Weights of a small GPT-style language model, trained from scratch on English Wikipedia.
Size: 10 layers, width 256, 8 heads of 32, MLP 704 SwiGLU, 9.08M parameters.
Architecture: rotary positions, no biases in attention or MLP, tied embeddings.
Training: a variant of SOAP for these matrices, 723M tokens, 5784 steps.
Each number is 500 + 25 x the weight over its row's rms, rounded and kept within 0 to 999. Layers, rows and columns count from 0. Numbers have three digits each. The size before them is the row's rms in percent of the matrix's.

# o: layer 3 attention output (transposed), 256x256, rms 0.165, rows 79-127, columns 128-191
# v: layer 3 attention value, 256x256, rms 0.182, rows 80-127, columns 128-191
# q: layer 3 attention query, 256x256, rms 0.175, rows 96-147, columns 128-191
# k: layer 3 attention key, 256x256, rms 0.184, rows 96-146, columns 128-191
o79 097:519502474522474492494515477541492457502500519504483514486483522429498536507518501504470510484567490494488499483495503474480498488519497466498499502481503487502496446511540460486474509476510507
v80 083:521487518508505522484457501511523492513512560533502506449474507462499512500533536508525499524513465439485512489522488552503524491507503470497467488518547508502465524466464502456498478522518514
o80 100:489476492454525485490525529517475517505459456497510506536489516518487414493486478517436490487492514515503515522492505455522521497499524519534531532496504534484472460501510501549525546477465469
v81 083:533468502512484488426470530519500478458489507502476460510442563477480520512509496539492489491525526520493514509492541498476544533506489526518486496446549481460534504495513470501474533506513500
o81 105:491553469496518522500522479506507525499532526482525495480483488519509491515480503462512494531482478469491484462475476503527497535517494522483446537471485479449459539517456507494546489494500515
v82 072:463485469526495536497461504489537488539498478550520503488455515531466491520499507506504482513515490477491500541501505474469562504501498463516512484523467542505503532506532520557485525542530506
o82 094:547459514495515462465510506485513471448498501424523494489500461501526508495477515514485520471497525515494481519526488486526498477508492499494478521500510498539532490510491461481547490454532481
v83 084:478504548462504472514513553487522515496476506461505521528487511473449468501513499501518484542497516508515535506538459499490566517477501525495498515515513489458506519529491556498567485524494459
o83 105:520479470513494520501487421461493512517515478479476531492510488516514535484479490505479528454518507538464475511472567474471479448464522507467523496505489515538498480488452501496512513471491497
v84 084:470480502481510476492483497519470501502520512486531491509510501496532497510476507492466479507524481519517524519464521475513532490483522506492506509502511531465540508514468486499512493512468515
o84 106:487562490540480491485524476489508521508511526495493516503500476519492459524474480477519477481489519497454501470514475549485489518473496472517501468486459472513521516476488505530547463488483492
v85 081:478491499556461491491505493493475501513504464481516468492503493507507497530473473489473436467506508520500502456455523475522496461469498518481486544464520470492514508478506505491511494544527499
o85 101:483524496513511490470526511476528473492487549515475488526471494548465501508493489480513540532496485512516539543540492493514477491542506520506527491562510484522497477479480482487471521503491509
v86 073:500508492498483504538492450513541494486494500501495499506537495492483557494460466543487473519505481535489465484528482495471486506476521530493510506502524453500467495455509518482506514490513556
o86 101:485483462468502480501509540507463529505438514480503530522506529494507502543506511482486504500502504501491473507503520523508522502539474494518536520497484497454541564465505462463470485480465465
v87 083:486493485513497501474497477467519476467521467496536497462528496461461514509523521475458496523485514530445480523524516527544481502486531493515494530486538523526502484483499501498498525532516506
o87 101:485468463499518505513552539462456511537543498474505539494501454511530510470492518492527501487485473534537520482525504492506495463512453535518500482484460508502514493503501495515498476476511469
v88 085:458513491466483476526552497504523462487526479514546520534542495480492507506490519451517501496482521501504524460507472466526525544482490497479486486496517500492512497468539513507502468487486541
o88 101:508467482489450504477488499479485464519485480517494472477459494489477489482498532538520501516529496487433480524548499551456470502499507512492517529487481454487494528540472501512481511494523474
v89 089:485484513462506504455466541489516523500508499503570461469534487535497501527516506503506505540510534521510528460499476498501530523505469517536476492529449499497534491553501512541452450458525525
o89 106:520482500491519514526499462539471539504492501512494502501491493454515510482503529460487526489517478483498505529545534513488504519516527526483541496511493473511496487492480492459529498526491465
v90 077:474485504513476451545517444503510441515509516507476507493520512474460471523537500466532529461496500510488476520500510473494499480525460529487507515514499498538470478494527530459468472547527535
o90 093:490511523522513549482510520525467485488465532511516439512463478499479502478480441517479522509545492521487497483438509486481474498491520483472489492485495496464541500480496473532493502498474502
v91 076:501451490500454512494526483522512478546500510476476556513468538450506502528442531455453537458449516513461483512482516493479529502497505524488457486512501498490523499468525500486487487526483524
o91 102:500515526477531511501512511523514472445522458455460469445509449590522463478501516496530472485517493507524487481510497526520470499506562507510535501496520500467516490514515539465499493483473521
v92 079:468483481494515524476462468468492460530501469506503446571508524486562555465492488475511496466535497477485508520505494425501531523458507516547509455494488503492490483545451490493487517507456519
o92 094:518477518484496472485532528549522510448514509455463511505465485473468540514531489522493491524489487514539490486495506541549467493484563505474500478500511480499525518507490545499476484478511507
v93 080:477447471502470502479493489500492536518532520514483492443516455473452487494480541494501492497451508532481463536513529490495465488482518529513526502485509516471542509514534508489536492543523468
o93 101:466500509492464495521517477446478502455479474510478470513520505562490475499512539519502522476491531508511482493511547512494454492500451436488522469512498480544474494472474512537460487515525499
v94 080:496499476556551505552491497510462512530469480470465479520503523508487512480492531487504545528495494476478475498504490465516497513478528500511483521444498511483482508502505513483519560497507483
o94 097:505488516512491495490502490530535478479475488507516515499552467513520549465494486475466441497507480517508515502508491536482519481460486504514474493560500538511501475466489522511491478520500491
v95 078:471485503561510513480545540498459506492526556477516529499483498446472475508532483505513521480514510464480526447477466550535510476520496474512523513519524517533525516488497494551525518525428519
o95 096:504509510483460467519494479505546515537492471547479484478521498530489502480469496474519488479496489539469482504498510496423502505493504523470490474527465462488472519478491516502473457456467450
q96 106:500482533527512491474561480540491482470452491508508467482489545491530499523524485503511457545505537517505526511556502508472506472514441495459497483474468466507485466513508494481503511528501494
k96 087:489515515450473476490465440464496545490509473517482529528490528489493489518481484519500508475504485507476519525495527465526506498473473507514549493469547532541489471501499484523540495519454522
q97 097:465462475508473483498511509507512539510494495468528505481508507515454502537513521489468481463493507494481542546464530528486554513532516472470458495533465531548496520506463509498475531461509491
k97 079:497486496499480507541478499515508494500473514532492477510455529534500504501506505499480467499560474491486500511460547467513501473497436498479572565483501516532479479499498510462518504502466529
q98 094:498548508515525514523543499544504470476494516511487502506494570508536499477536473475492520496524534492491474495520485504500455499502529510493496508510500478521456499525500526483510500538454485
k98 087:489512517455482511477423493499479524505547559451519478501493515518442475504520489554487474496496506506474505502485521440530500491490506484464468476507512507497523528535543497473493507511496522
q99 104:489562532518527521511516502492486440518514507490519479486517474527537479541527484513478492536482522520529566493525507482478497451482484535534506494555531507484553495512512518542537482497534489
k99 092:483530502490516472513530460508508494501518528489474538502527459507515530508474478545515502424515502504471517472485520498500518457514485489487476469491454489527474499451543483524458497514537504
q100 103:510544474522488497514549511525500455498472512481482502503459496502499487480516479528504486529545515482524511530527472550522480509515526527522510478533470467475474488471477534507456495504447519
k100 100:502480496458481520509475501487514490494510462540502527525492518505473483488533530499523519503514489506472525520471483512526531501485472480491505510482544501458541465510511479490508486494528489
q101 086:478441529501500497504523459501492525485502495515532515480471488464510520540478498521511514511525498535486538471479498503489471557510502473499522518475521517511494473544541510491521459510502506
k101 092:513475531482498493499510499547462502485520504513483437492503499527523516512471549445476505491500489464545458498554498514490554494531542466502488512500477500490490532479472500502496536465507477
q102 103:478505482442500516465527499468472523511477436549486461491515566493487512489537456485495492501477489488497497487472486475538518492520489461477485475536510514531504512519519515495495522445545491
k102 104:509486481502455493529508503512500529498487504517491520469440494485507518500485564484431470463505498498509477508506514542482485531457519468499459496524470487525470534535464469491547481511498483
q103 101:507492481549502525550521468518474542534483562502490511489459485497495544477460516491531442475530534493505536500484458471510485535548478507511493527527460479519464488484474462468432463526524503
k103 099:463459510486487514496486491489495505505501490563520459481483483490511491522510490516516486504512522530490534522516517493497492499443479506487504535493544500485529489518488523483499560461497513
q104 097:527496492495485517503515539512493500466476495529484517492472538515524508479489507500470509516530521464478462543511457505540473528457506517456466489489497503496494460492518515471510460551486529
k104 104:493468511514509508500507506519448463535499538534512549511506490522487521499476500476520518525518499494482461531513544555484502416507499483505491477568535502496490522457443481471492549555534511
q105 102:514538488476522485448492533501520498549484471490491529518535503474495455496483498466519452517486495543502539477479518510472525486461529511510516469529490503499490506536480499511501500477524482
k105 109:508494555484516513531436470558432518494498523473520481492500522520509515494532511531488528493495502496526476493449494473505542504541487496563455486495506458489464525441499523509478518517507526
q106 107:481510499500475508481431474472501505484549464522536502489503487483497497508506468492484499480457477521467521518459476454479492499486493483507485490535482465491482521489522476526516501517505514
k106 105:497509484473513495534512503483492529502475466508460524480514496517489506461519500480524473524507511468489478486478498525489490491492493494517572532483495477505547479549483518451560522503516505
q107 102:478479506547480500500472527473499503484505463508510507518484476513538490496494466539510473488468534493490475528453491490521505498499451535513499473482461562483508485495522531525506492534460499
k107 116:495538452513487537551516514492563457452475493494460485504516521490516477535459508485459462487483511467524524507522487513503498506507528503509501510487463454488519477497531529480514510499525448
q108 098:535511478514483492498526502495553477501504538510462502509501537506531509543506524497466478539522499484506479455511466471509492461506486482501487484479493482498500461507484537539458538534476512
k108 093:502507495478469512502533503522457534469470492469521487468523511483513497518488461476455480501501497474535506511486483510488490536489528495556487502481486522497495486510509511509524489472456492
q109 090:520502473513497481479499509448514463485529488476513512505483484484466495490490491490510483475477441482462510506508464456493508534511462532456556488450492477469538461476499520458502502493510515
k109 130:453494519482531499517508512446458459527501477537530509517495524516526528480505517520493506468487478525549479540504538550488475554488531505522500473511514497468481511531467496505503485482509484
q110 113:461486450527480487528463488468490531505531479524504467516486510507501518506510506511502436451510483484519459498486504553511513441518533535503476503519489482525476519472479480501470505482494515
k110 106:476493528531500509443491490510517533492475570523468494479509491480532483508482437423472493528488497473504489514565457531506517549443478531492474512509497506451519482524499519498461516465487503
q111 107:475477486513467530494519496459490489422509499518517493498522509454507512536498508496521472503476490520507498471519476483503496510510477537495497478448465542488479481528483490508523530448526464
k111 108:503550524493513495517476504532468496494520473533491530494469457558537520481474515525442519517495525496519472436489487462472472482476514495510520473483476451531516510505515531480536483489494485
q112 109:454550441445506492493518517487492494465465524475489536472515524494474506474506508520476516478541476510514525533484467514515479523520492511539506471514533488514518538496512462468500481536507479
k112 111:518513486504488528526518551510520502516483504455545471549517503495486536503516482518512500525483518559474514513475501513492508567506483512525523496470516497499480525490500515519477470467487472
q113 105:449469512474541521498518471491537495469509470480539488509514457476513470503460508479520511513468509488522508480562522520481513534482518562486482491500527519491474534502485485555472505504527515
k113 107:480489492525478524438518490523426520499526484535475506512490507517503512559480476521445452504512524537502502481507519483524480535503491448504483540485505441480510465502510479496496506479474540
q114 098:473497478546471452490503516462484511530468494535506497502529486496480492504547498501495513537492486521473492485525540501488502470497531502488542488486521480504503512521504502499478475462471518
k114 102:520500503491495458464479522501504516481489502489500446502462482468493508514525486508507538534515529505482493524516466505517463492521541512501477528497478527531479492509537485525541520504488556
q115 107:499536515512500527451511518477522493529512543503514484459519497518495510498485511478532466529478481503495499504547498480519514523488498515433441475532496546495508538509481513476501487493509516
k115 110:491497506491496485494527539505487489491533499529518480506480525499496504483427501507519521428528525442505485514511489538536522510503501541528512511518487490485542442510488495511485518527531494
q116 102:492505501474498458538519511504506537475521563490511520488512442527502532491496501540516494472551510515486474472506470522492459485506514499465416517521470485538455517446518481455531463519494521
k116 101:517506524505539464487504517480504468534487537482503499478453534535506522497488517502483506492527504513517530459517506511516481510500504475497487536487518464483471517527505515511441493464511497
q117 107:510527526493480481490508492469511539553490502460522496470491518499489482528507526479495509541480509484479538489507456543461522524514480517490544493498547511506499510493467533512485459461491492
k117 107:530506519500526505510481496482497472495544505526482491570513508537504503533496464522475536469523517547482485508511493498545502521518539449488499453553511494554486456519463489516490479451527521
q118 107:497498502503490519482501486518462530524518483485526506518548554469552467508503491487516528476484517528506467504467498525500537461482546537508530521511520505507481472514522487432469523538499506
k118 114:517494494499502503509469501479526518527470486516514516517496469493459514520449508504510514515496501489535585487486557524546491510492457487475504523484492561483526456485537541514512517501542490
q119 108:520548460518498495490525514536468503528521536529507490499484477467482516471476524531475516516496471509498515499489497482543477480452509504478517512430486501506532508480471457507482533513507548
k119 110:518486501491467487475513503508502468482485492502509480489466491559505466515517457481497532500492491511508532548497489499493452473520473558515485526506558516472539486495559484494454506445503485
q120 107:505549481516465455468522518496491491492520513557493537494451459498491532516524464526498486574507514554479489483491526530470527529518484522448553511459490551499519515494551501532496500473480497
k120 103:497471489517530507495510522533508460432485497524473476544503485505511493474525534471463435481511494467524492499523480491529491503500501513498492498521512506558519499501506497502491517516478480
q121 111:506498514500490515490470491474476505467532465512486492515478512514475523504504528519532542467521488512455470496467514530448543507481546503481470522507524524479515477510509461473529500552479451
k121 109:472482538527507479511490505404536499543509509490513502505544497505506519527495512477459483490482495449542497476498520489488523503521483520510493507499486489537533498496478491533547495427448514
q122 108:502482433477515491483472517509510485483532500495460546565467460521500474497519483489472544484470475466508513530498470589484510533513502535493520487490510504471497453546524523503539497480479530
k122 106:485520491452495487495510513484500449452455483455467545493524505509488515512457482561534510562545482489490490488500552462507499494462525524475516495453506517547506515495517465489554521453490467
q123 104:501499506521503531478515479516448495537475481493451451499481461485518512522477497484546475499491512500513509577520488498543505565475488542524484502475470475507497502555523493483494506497466513
k123 110:467464479522481515507461449494471443495475482507492533521524467501493490450513495518497472502455516487533488451498442458496538470511474483549473481511491503470518510516514492493510501470523514
q124 108:491506507553506492493473469494503505474494449514473542491508539504499508469474495482494503544534507519490531506482471521464517476524507436526469485515535517505496509510518499497533496468527525
k124 120:510501493454507515513533516488491502527529550507506510493536445465537500518493509469506494499490511471492514546514478488495503499468463550528541512466471531499516482489507522460518492547496467
q125 112:524524465480483500499498466556481538532520484520539509503500502502505478479473504494515490555515502499486535486461497449475526490496534555518496499529469497473487514507501466449469476485503507
k125 109:437495491481517479483576514525480548463462524458451503497483548496525497491515510483505506492460499487515462516497516445525473524457519456526484532513512473470511491537470530535507469480505512
q126 105:516472481519515479453475469521524436520520509504506543518536485476520532502478505513468488520489500540551469477485519549505501525483471466450498536519515475532486506528502476507506486428504451
k126 111:455479525510519514473474492492516544504509494475496476564469506518475506507512505483519496482504492480464552529515528536550467497529488523541508491472484458509471510498517480486504485529497467
q127 106:534454490551486525484492466490499503524488522457472478490507553503545485520518493516510504488480501500530499456510470487538493487504529543471476501546480520499534511498470517520526517523491539
k127 114:492537472471478522505532494504485497516478453496491516489545463517503517533475518487517482482510497490497447498469468504479449505524522490492494489463536474489502459477498482547514519506447437
v96 093:469491542506491521496496495472537496514521514505498499483539514464547539507474455484504498523501514491469485487495468465477534524512531512548415512494499495537502488516452471550517481479510494
o96 090:512517531475517502484523467545497558530503516517493513543484499525494471532489538482515521514511497489555561504449458495454500519506487462509523458499464548505505488479478479475440519493518486
v97 093:470451518514498521479501497547546525484497507544489442546513499482460500509475528523489461544483487494467525492510509507509533538479487497455524465531483501525471510523530493479494505478521489
o97 087:501474551507511506524511500471489480510478527461515482507522530460488490503485478470499475511473500444533541511503534508491502515511522485528564453516524481525516509478491454543506482511488453
v98 085:502458503533513471509460509493498521507549469492510515497470517504476517519515493500501480489530496491522512513541508509498505505475480476508476463472471534502475500502492505494635531475474489
o98 087:484518510529517476477483459484521547507497494476455477508478527462491501519508472544505546494503489527505505509527495520467480513483521483529502473535536448476524511511500523515486455461516502
v99 096:498535523541495506511470507483536573494473462485482526461493486505466553530508523493497460523516508505482486451478498534480517447504524505558489506529529503504467485526486536501480482554515508
o99 087:514467468536533511517481503512511495522447486538514532478502527519489510469456481488498505502536488473534451480462489506504494506502491478462502461518517513479524505473537464506486493456496518
v100 093:513453514460506515507488486538468557472525512450478540512484523512482493520477499486534494494509487506492492489530477475496498494468469511511511492541511520529505530531488460539510482505521500
o100 089:517495501535548503463489502483502507544552537477500487508477495494481529494477500494496524490505472468490513501535498483506470515467538518476505502508498509465526456485492544516485480477492505
v101 098:520534502517512521494483488540524478488506518518497509482483548531527510498516522495535516473497508523496484514512526498486533516488505510538433485511492508474532499521512485498511470470534459
o101 092:470521510516509506518453504459474544501508507544520540512518499506492548527511494482547482522502499495514456472474551477507517476469478477458513508564526469497506524470547438500477471501505520
v102 091:484481478536544522474465482570509501457489515511535517562462483539478503504535498533488479522492539565523498508490481521575481475514550505524514509562484470473546500519495499555530521526536532
o102 089:480488528474515409542482530471529506499479527502481508483495506466472479501490479509529501483488495465486512540488526488502525528480520505454539498525468513500488484495490467424486508499462508
v103 093:516545560490514512504471480506480477502493484524567488463477514483490521487548457480474523479501486460523521508488501487501495519498501519553502466498487540485479481467490545523479485480489487
o103 090:509505485495504482517547537549499432497530540506435522507503519545495525491487499503517501511517475507462504461515487476523529531479502486496530530485536489515539532470510498500483516505528494
v104 098:495501489516486455497544493521467475518457508478502490503520472488492472497529502509493509459478496465526510427549477515520464510468492471492536516486548495512450501518516465529523452498427462
o104 094:475504541501535475472485522518506504491505492546526508522489557498502515515552496515453523486518446494505530460492555499511556471482510457506519484514502479476471529491500472497535483459520497
v105 098:498505512505476497494501485507526525556509510546508512534484497470498509486508526501468496544506451469518525492522450461481487497495518523519503462533505505472478525482489476507475527504450494
o105 091:453477520530495520485464464517480507484481542534480476513487503487474503532521465478473483492531535484499491473504532499456495498495457516476529487492466460489485485485512493490518505518480542
v106 093:475467521548509529517481487526479516525547479548497448500502540495515522484471490528487572508491512490480491496522526516508537502502502521503525458508469511487533528503525497471518503504520519
o106 090:481501510540471519534536529508517499574525485483465489491448507489529487462520489520541489503502507494497507438496520477443494481515522512509518533541489500514514504529493482483530449533487535
v107 098:510446512488461494500498518502499515464488495520442497463497471493497502497520470531447495522492546493507510523522490469504519513468522526510502499541506512518503518528515500497551500506504484
o107 091:535483491417467491486536495495525488445472511506478464531534541447544493507535465532481532551500535529521500544489476522476494509473514510456480467528498496516509472522499541483498500494530535
v108 095:508519494488458507547524483498469466498505527511502531519516500508512507510517487525491464495502464544538520522447529443554520528507483509523513504489529531469547488473542470497471534500493477
o108 089:487504493519503507481465488513547535508497511478457484484502499463508525509543551503460478485447524503511512459424507476467481436539449482518473466481537495527464508493483559491496526524492517
v109 101:480498501468485547525522517514508511480466495467504523515491518474457495453532489471484445462483482484499457509542476542511506440479505500493461476476476470479554488505495516494524509493480494
o109 090:535482541529518528469553527452517459484492513555466445537487530489519478525501489496504510525484512503520523488495520483519499469478487514510492491496517521544520484534468531488494511484475557
v110 093:507461515502481510451484485475486476501503500470515486528487512494486504490452526540489538510514473523498527489510458501484509489467505490511475496539483492546541487503525503457482474561489504
o110 089:473504498479488511555497491439492514490497523552485500530516490457506469442486504494532496470502491453465456477503488506490490516472507515524512479509525487466496527471517507461510520567546493
v111 098:481509481501505529499532515477493500528515493466503524533486513504494523523474542531497549448490475509507509477484496486471484510516476477514508540503563502543509534521509526484495489466496481
o111 096:513524471482501490556509545524508484532509502459438489486532519469497488545490498499465471491482520492451517531504516528483522513491453487503495541484526517458490514507521484532481433514474509
v112 099:445484517482470500485518509532501470503482516473471447479473494503462481532528488518450461489509541514543508475450524500475495473533475477484537565510466441480516516500557529475524529517516532
o112 093:452482518470510483545489492465470493506472524497533518529527489523526557514538508453524559509503474496500502462469481479582538509484475526517498494502507502523476526513502514502496491498508555
v113 099:540494499491492510471465496469464485468526476473475508495523478478518573493493461515444491448525517521454489505485485459484518531455483451493523501456512499500503465507487496525484500464534544
o113 092:444491499478513486492512498488529516474542472504489493510515539505465543458488512500507501481540544514451482473509449488500479466495501452504498506493499513532532472486460512497528505492475448
v114 091:473522490466483555490516519520474507512527507461497510502528504506495493474497489494529487497517519437483462527476541496508492503525486489475496515537521486507503509454484542525483513452478483
o114 086:484486492492504494509485566527491521475506483504497529515488494523491480487533476474461452518485438504512484526509473476495503469490452501474530455495550505498540525491492527491496461507495515
v115 098:498515459534511505469493507452522503482481493508511510499491508497461509560495486458522458512524496509462466529468478505507521507492536495482508510498488477497491529491476521486523451534522505
o115 093:489487490478470535462476498464500523470478491486503525471542511489487476497514514406515546499540502463509469506510494502520489515508536540490527487494508475479517503489517530480527505529480522
v116 105:502433493483490459531470518482507496506487491527516505555518520513462546502489500544518472503519511512488517509489517482521505504520501520555527537514522500536484517476531519470510512539468522
o116 091:510495464476459524495511519484476504510515484509488511481478479466507501458500465500538538484472475505482519502491471475506538483491506513481465472479518463503505485517463535512492477506478509
v117 101:456501526508516486498474497516489482523534504517507493523490533498486489504494485501490488478490523470490504486498499539484500469474492489510539519520479520512481524479483496577494523503501478
o117 093:489467524531540525519505514505502506484494497523517498511483533503533513483453473526479483475484464519504516498550468529513461516507461484495533449442539519434501476488504465533500506495498499
v118 102:488485468472487508463490488514494509548524483510490495521513484513496509470488493457544506525488517478446540522513515496515523501525540501530451495497523485508486491511491504500530476479469503
o118 090:530536457466471557492488488479504474512543521481486494465468495488509470513489523484498491534494539493514513475494513490503492519477500519462520512492508489515504475482508500476523484506525526
v119 093:511521529518448525546480532462478517524488517462504442507484515525492490517519488510514480473509467487488515449536512486479523478492511513421492500499525484494485513528479489523473500493508475
o119 092:473531490504481498526527507524470491496519528524506521490535467483503513509495508486470462560517531491508563506500484489528495529499489457502546464483471508503516449500568494485538446511522469
v120 098:527488495506488507491439485507494525545461517560457534505494485479510534512556513475521471519491490545506497495461531535517534517475518520500496523483522488507503492480496494462489518527540514
o120 092:526473484517491523561480552513443508519545438497504561495524500495492530504508503531489508502572475519502512504456461503523513485478481493475486515501483533513488516489448481502503477529536483
v121 090:504521479484513470474563513525536502529474489497465516444464470505502505492500463519522475504513500464477459514508501537528528506483491543529515432517514509463528531459512470478501542489530504
o121 087:506500533497538466476531481543500498501512494490513513470539512518486495489502509534472495494483482487472490456536519499489452498450489491485479525512519468538492526461510481492539494476516517
v122 100:504544462512524531498498482521504507537501474479522534471492510502522571489515530484538485533491497495483520510544462500549458490513553467528488460549481493498508486464510507515525498490450546
o122 092:518510480510515528516487506494524500528463515478504513520499489503495508502448463539516505477497507529526500506537464474535472477463518472486487509539528492508503493531489492496491485480495489
v123 095:497491520499466544482541489463522484506486513482477543452478535486483516452501527469502557489469492527516505514541506476492510528524535544515478432515508472486536511481527516509480511481520510
o123 087:539510535540537475540497522504530539514483493477444481534535502568463472463500482494444509511510486493524507485480499515539489510499492499484513519513517476503446534521425517507485493498535490
v124 098:502512466533522507479526532491500478493495490459483527484522506516497479465536507468516542465463456508502447521504517536526509476497520458510456520531510500522493527533506551517523509521472503
o124 090:497534500508510488499499516482488490521495497476505495501520532521533530542512518541501535516508498502464546539483533497525473549530473495503526484533482494496535507492488526504541490472542511
v125 097:531434503503472514477485527450509499519592505540499545498514506509484500487490497515531476516473527510513489485473488450479493542516537435534490532498519519499522490483498527541476529521483511
o125 093:516513500533504521477487524470480511500522475514518486513502502503483479461467474486541477485493474531477521495505463507460537492482543503482521468462529508486508490575503516493484521499498513
v126 090:459449478504507501536484475476494490486533435523497548500483514522478516507498499492498519529474534548479509489475488561475513462480502494508459529490493473532499483458476504495523503507505509
o126 085:536566490528488484507527499453513510457504480504498480551515515530507472485544491481504466496495538489514546516480506537514561451464523486482517503477502519506497498518493497468476476501523504
v127 096:477467487458521525477506483523494459497485496525539490471512457488505501467554523458549497495505482468553506455503476521495488519503486440549497490531500535490450522490508486463473505482511492
o127 092:485545510494456510477514561495443493490508473460525544512515500517491511472454532516509532536500533501506491517467506491529465514487533511574557492559517511478462540507465496513490520514482520
q128 119:500489519507482531501485517494493537464488528464521517465524483506481495480491514488502495509466492478529531480446534494512475519501518505515478533482554488469511504485512451507465545518492501
k128 085:529487453526526457490549534518493472488506466566508507540504562505468523512503481512517490466507476538501454521527471543491511515502472499485497496510455510477510530479504486500494470479525513
q129 104:547514471509523529499522560452495535483496504469520513460474487438509490485503476470514477520508508454525511537494519497504500491463514502474506539489506517447514521496520496495504569543492496
k129 079:511444516516540496537459532519492448512503521471547499439547532509505499509536510476480486499471483484518552515513524501503508587531500546443519496518482492482507533460515480503528454471531500
q130 105:480514497526509466467507478478475462492490479550521480486482521481497509512519478556484483532501505462488498503547534490468503463484475492514509490487518460481524489471485507458512459499515488
k130 094:501495508468459488506470481554538539505533547511461501506507507512492494498470511508549508467514491507452519472476478512528531514533525486477479487498489565509501486515531483522506484466492527
q131 095:493449503512474510501455541542459481511472521487493518468490496508508539531505514465516511491479508477510482521461516525516514472509469505537475483488520501539494497511500488494488475461519510
k131 093:547478476491538514501524523502478494500556500535498456482513485506493482478460540455495494506479500507510496451504503511510494494522486490477530512502541473495491495474494460469477489492532466
q132 109:523513470494484495516528487525471474490497511465554509493498507526490506549516472495477498524486491514423517509494474521494527461510517567526469486486489530541517501486473520536550468507498513
k132 101:468537481507539498495460502542521494448540487535528517503503488510528508497496535460531484481468494463497464479473518511474539516485479505479545521482473506503490561543500478462465487518513533
q133 110:517478500498505505494487501503508512489507489466504510514506496479532497517558498486469513523491484490491501494451468501494497487518502495472506471461488457529491510503519490541525522456542473
k133 101:535528490469501499494506513507509490506576478453531464479509453520522529482459524521519475531477518493498525520528495509505552493490555505508533492500523504539456503493504488468515518449515496
q134 100:473499499557472505540479507539451519524494488521529524513521459523491534501488480480534452478486480529478472452501485532504505467496449497502504494469485467487507491523508471519466487499533521
k134 101:482504483501548498516458502497471557478507472483508512476503521480430513490477509491517515463515507500490492446425527488510493532495489510508489526511442488497483568501488464458566501548504551
q135 100:536466511508489496517489449537508516520484509467507495527483490565500502460439495498478515484526486486474514484500501544541487482513486492496527504519481571545522466515501504497537535501496494
k135 100:474541476456518528499493520546500492472466485514489450470513497450514503532559461531507494544476492529492519514512500504516494471530505454499507518461488475489539510548503488493523499524495496
q136 104:503500513452519465474463475474476472515497477513475519464519514507483532537466488488535558482496516544532512515483543495511500498519498483465503538505478529530516499531443510535477487523485486
k136 106:492488513512499459501497487542505493517515498482475487499493493513462471494512481491462482489547501491506515477491511451463477509531508478468479539503467496519492480513511526482524512552541550
q137 104:514502480516490483446547495475518455504506477514482475504509563507518494528500499501508491460462541509520509513502497497519542505524481498504495485506485508488514528470512490491516490496451445
k137 109:445497508495499489554482531453544494468477503480488524512542478470488486523521496523513480537518529521419494510478455499501518527474479475526532472504499517471527533532528521488481481504468476
q138 112:508498505503490474545503488458526526524543469533472503490461545482517532500516510519504517495499519474471468499497514462487526458494510501474491513479492516517493506495492526498505547481498538
k138 110:493514482485492516552477500544502495510478487544526474496497473486449533505481497506491469523527496487536509523485517480526521521501517477522502505490479527494490463500519542506525539492474522
q139 105:492452473499523486487469518498514435466487496474524488452499507498507556530520482465549466501509483464507525533515559528552471535567515522495539488504458506512499503500517476542518552537492495
k139 113:492475513498488495496491477517447504510503530550475465529532454573491509470472457509485509497478488534494479468506506508507469470490479478521492478482539494551492533498523542485459465520550454
q140 099:524464485501522530484466498499498514510487508495481469518470472487503464493448464527482501488502509474503490501517509507518478483487545465462467472512487521469485461482476551502476492508483449
k140 127:557491527498484508517493504519513495498459503508514527502464487521518489490525503491548496506468499490497513488488548496474489474479520507477498472520471556509484497511461514510455448490495491
q141 097:537497507563484491521472515491451514521487512509519500478476497509507546495505507468530527515486511555512454474488523496528534483468556545502510497454468523487536486528485454480521479505519455
k141 107:484499499510487489517475473494488529544494491540478492465512510477480504506494538494511465507484498529494548504456542512496473517519540476513463493517473531484489513487483494528494524471450481
q142 111:461490516519489481526498544520473506494500534495503429505462449486504503529526496516488519463517479507516467554485512475507497486505493502487531525544505525526505559479520492471523516532484518
k142 118:498511516481484500504497504512525508496503437519499472510468509496519462492488502487465513553503493503493552501493486506519500506488511524539431451481493458480545483453540484489508522538475471
q143 116:493519515499504500513448488488531524484476510471530525515517520499487488510495514459558515532528524489508494495448485455490533465474494491500474475500533514490518494502502494480509478482498445
k143 113:510496506513487490468533521502443519529495500514507485510509509472501487492511541489506510452463495514496521478478521530477480517532537477455509546485482490497486518471465469492505486438477465
q144 115:560549489508533519495535465559513453484473494486493492524507473512498455473510490504521503529492512495527490492510482528466490555499548512465487527492507453480484478452542522478513469527543490
k144 118:529484494482510494472510497453498533492519520466512485510469476486516516499470463531468535548500471513505484516460534474548455466529496480438484500506472509527477481495442497445478488494492500
q145 107:512507476501493499517492509497495520465521476485462498516525474511479499499469443515522513500505529504540480507463493477522491484523520520475463501519538500559440515521489471541516509462505478
k145 114:508509531507457497468492486491452476502503515519496476523458531449488481496511510509463457448475504502449490487507436547529538482478479497553506566450511524495490513498497470462498486531516525
q146 108:572529494505507506487505519520504546466484533487449489500488484547529485500503460466460541459511519475490554513543489504487486468506512525476497530540497527508522514497475493469508491514525506
k146 118:507458541508523465470504524501498508535498483533522513520539511508543500481491491531498494525494492512458484498528488505456512519528468541481514510466485508489505470514508542505471510483467501
q147 115:492516508461519501516474486532495505492489489515511492480537494486583516502541449521521502462505485473485494491473500494510513467532490525499506482535506529534546473494504547440534462473484496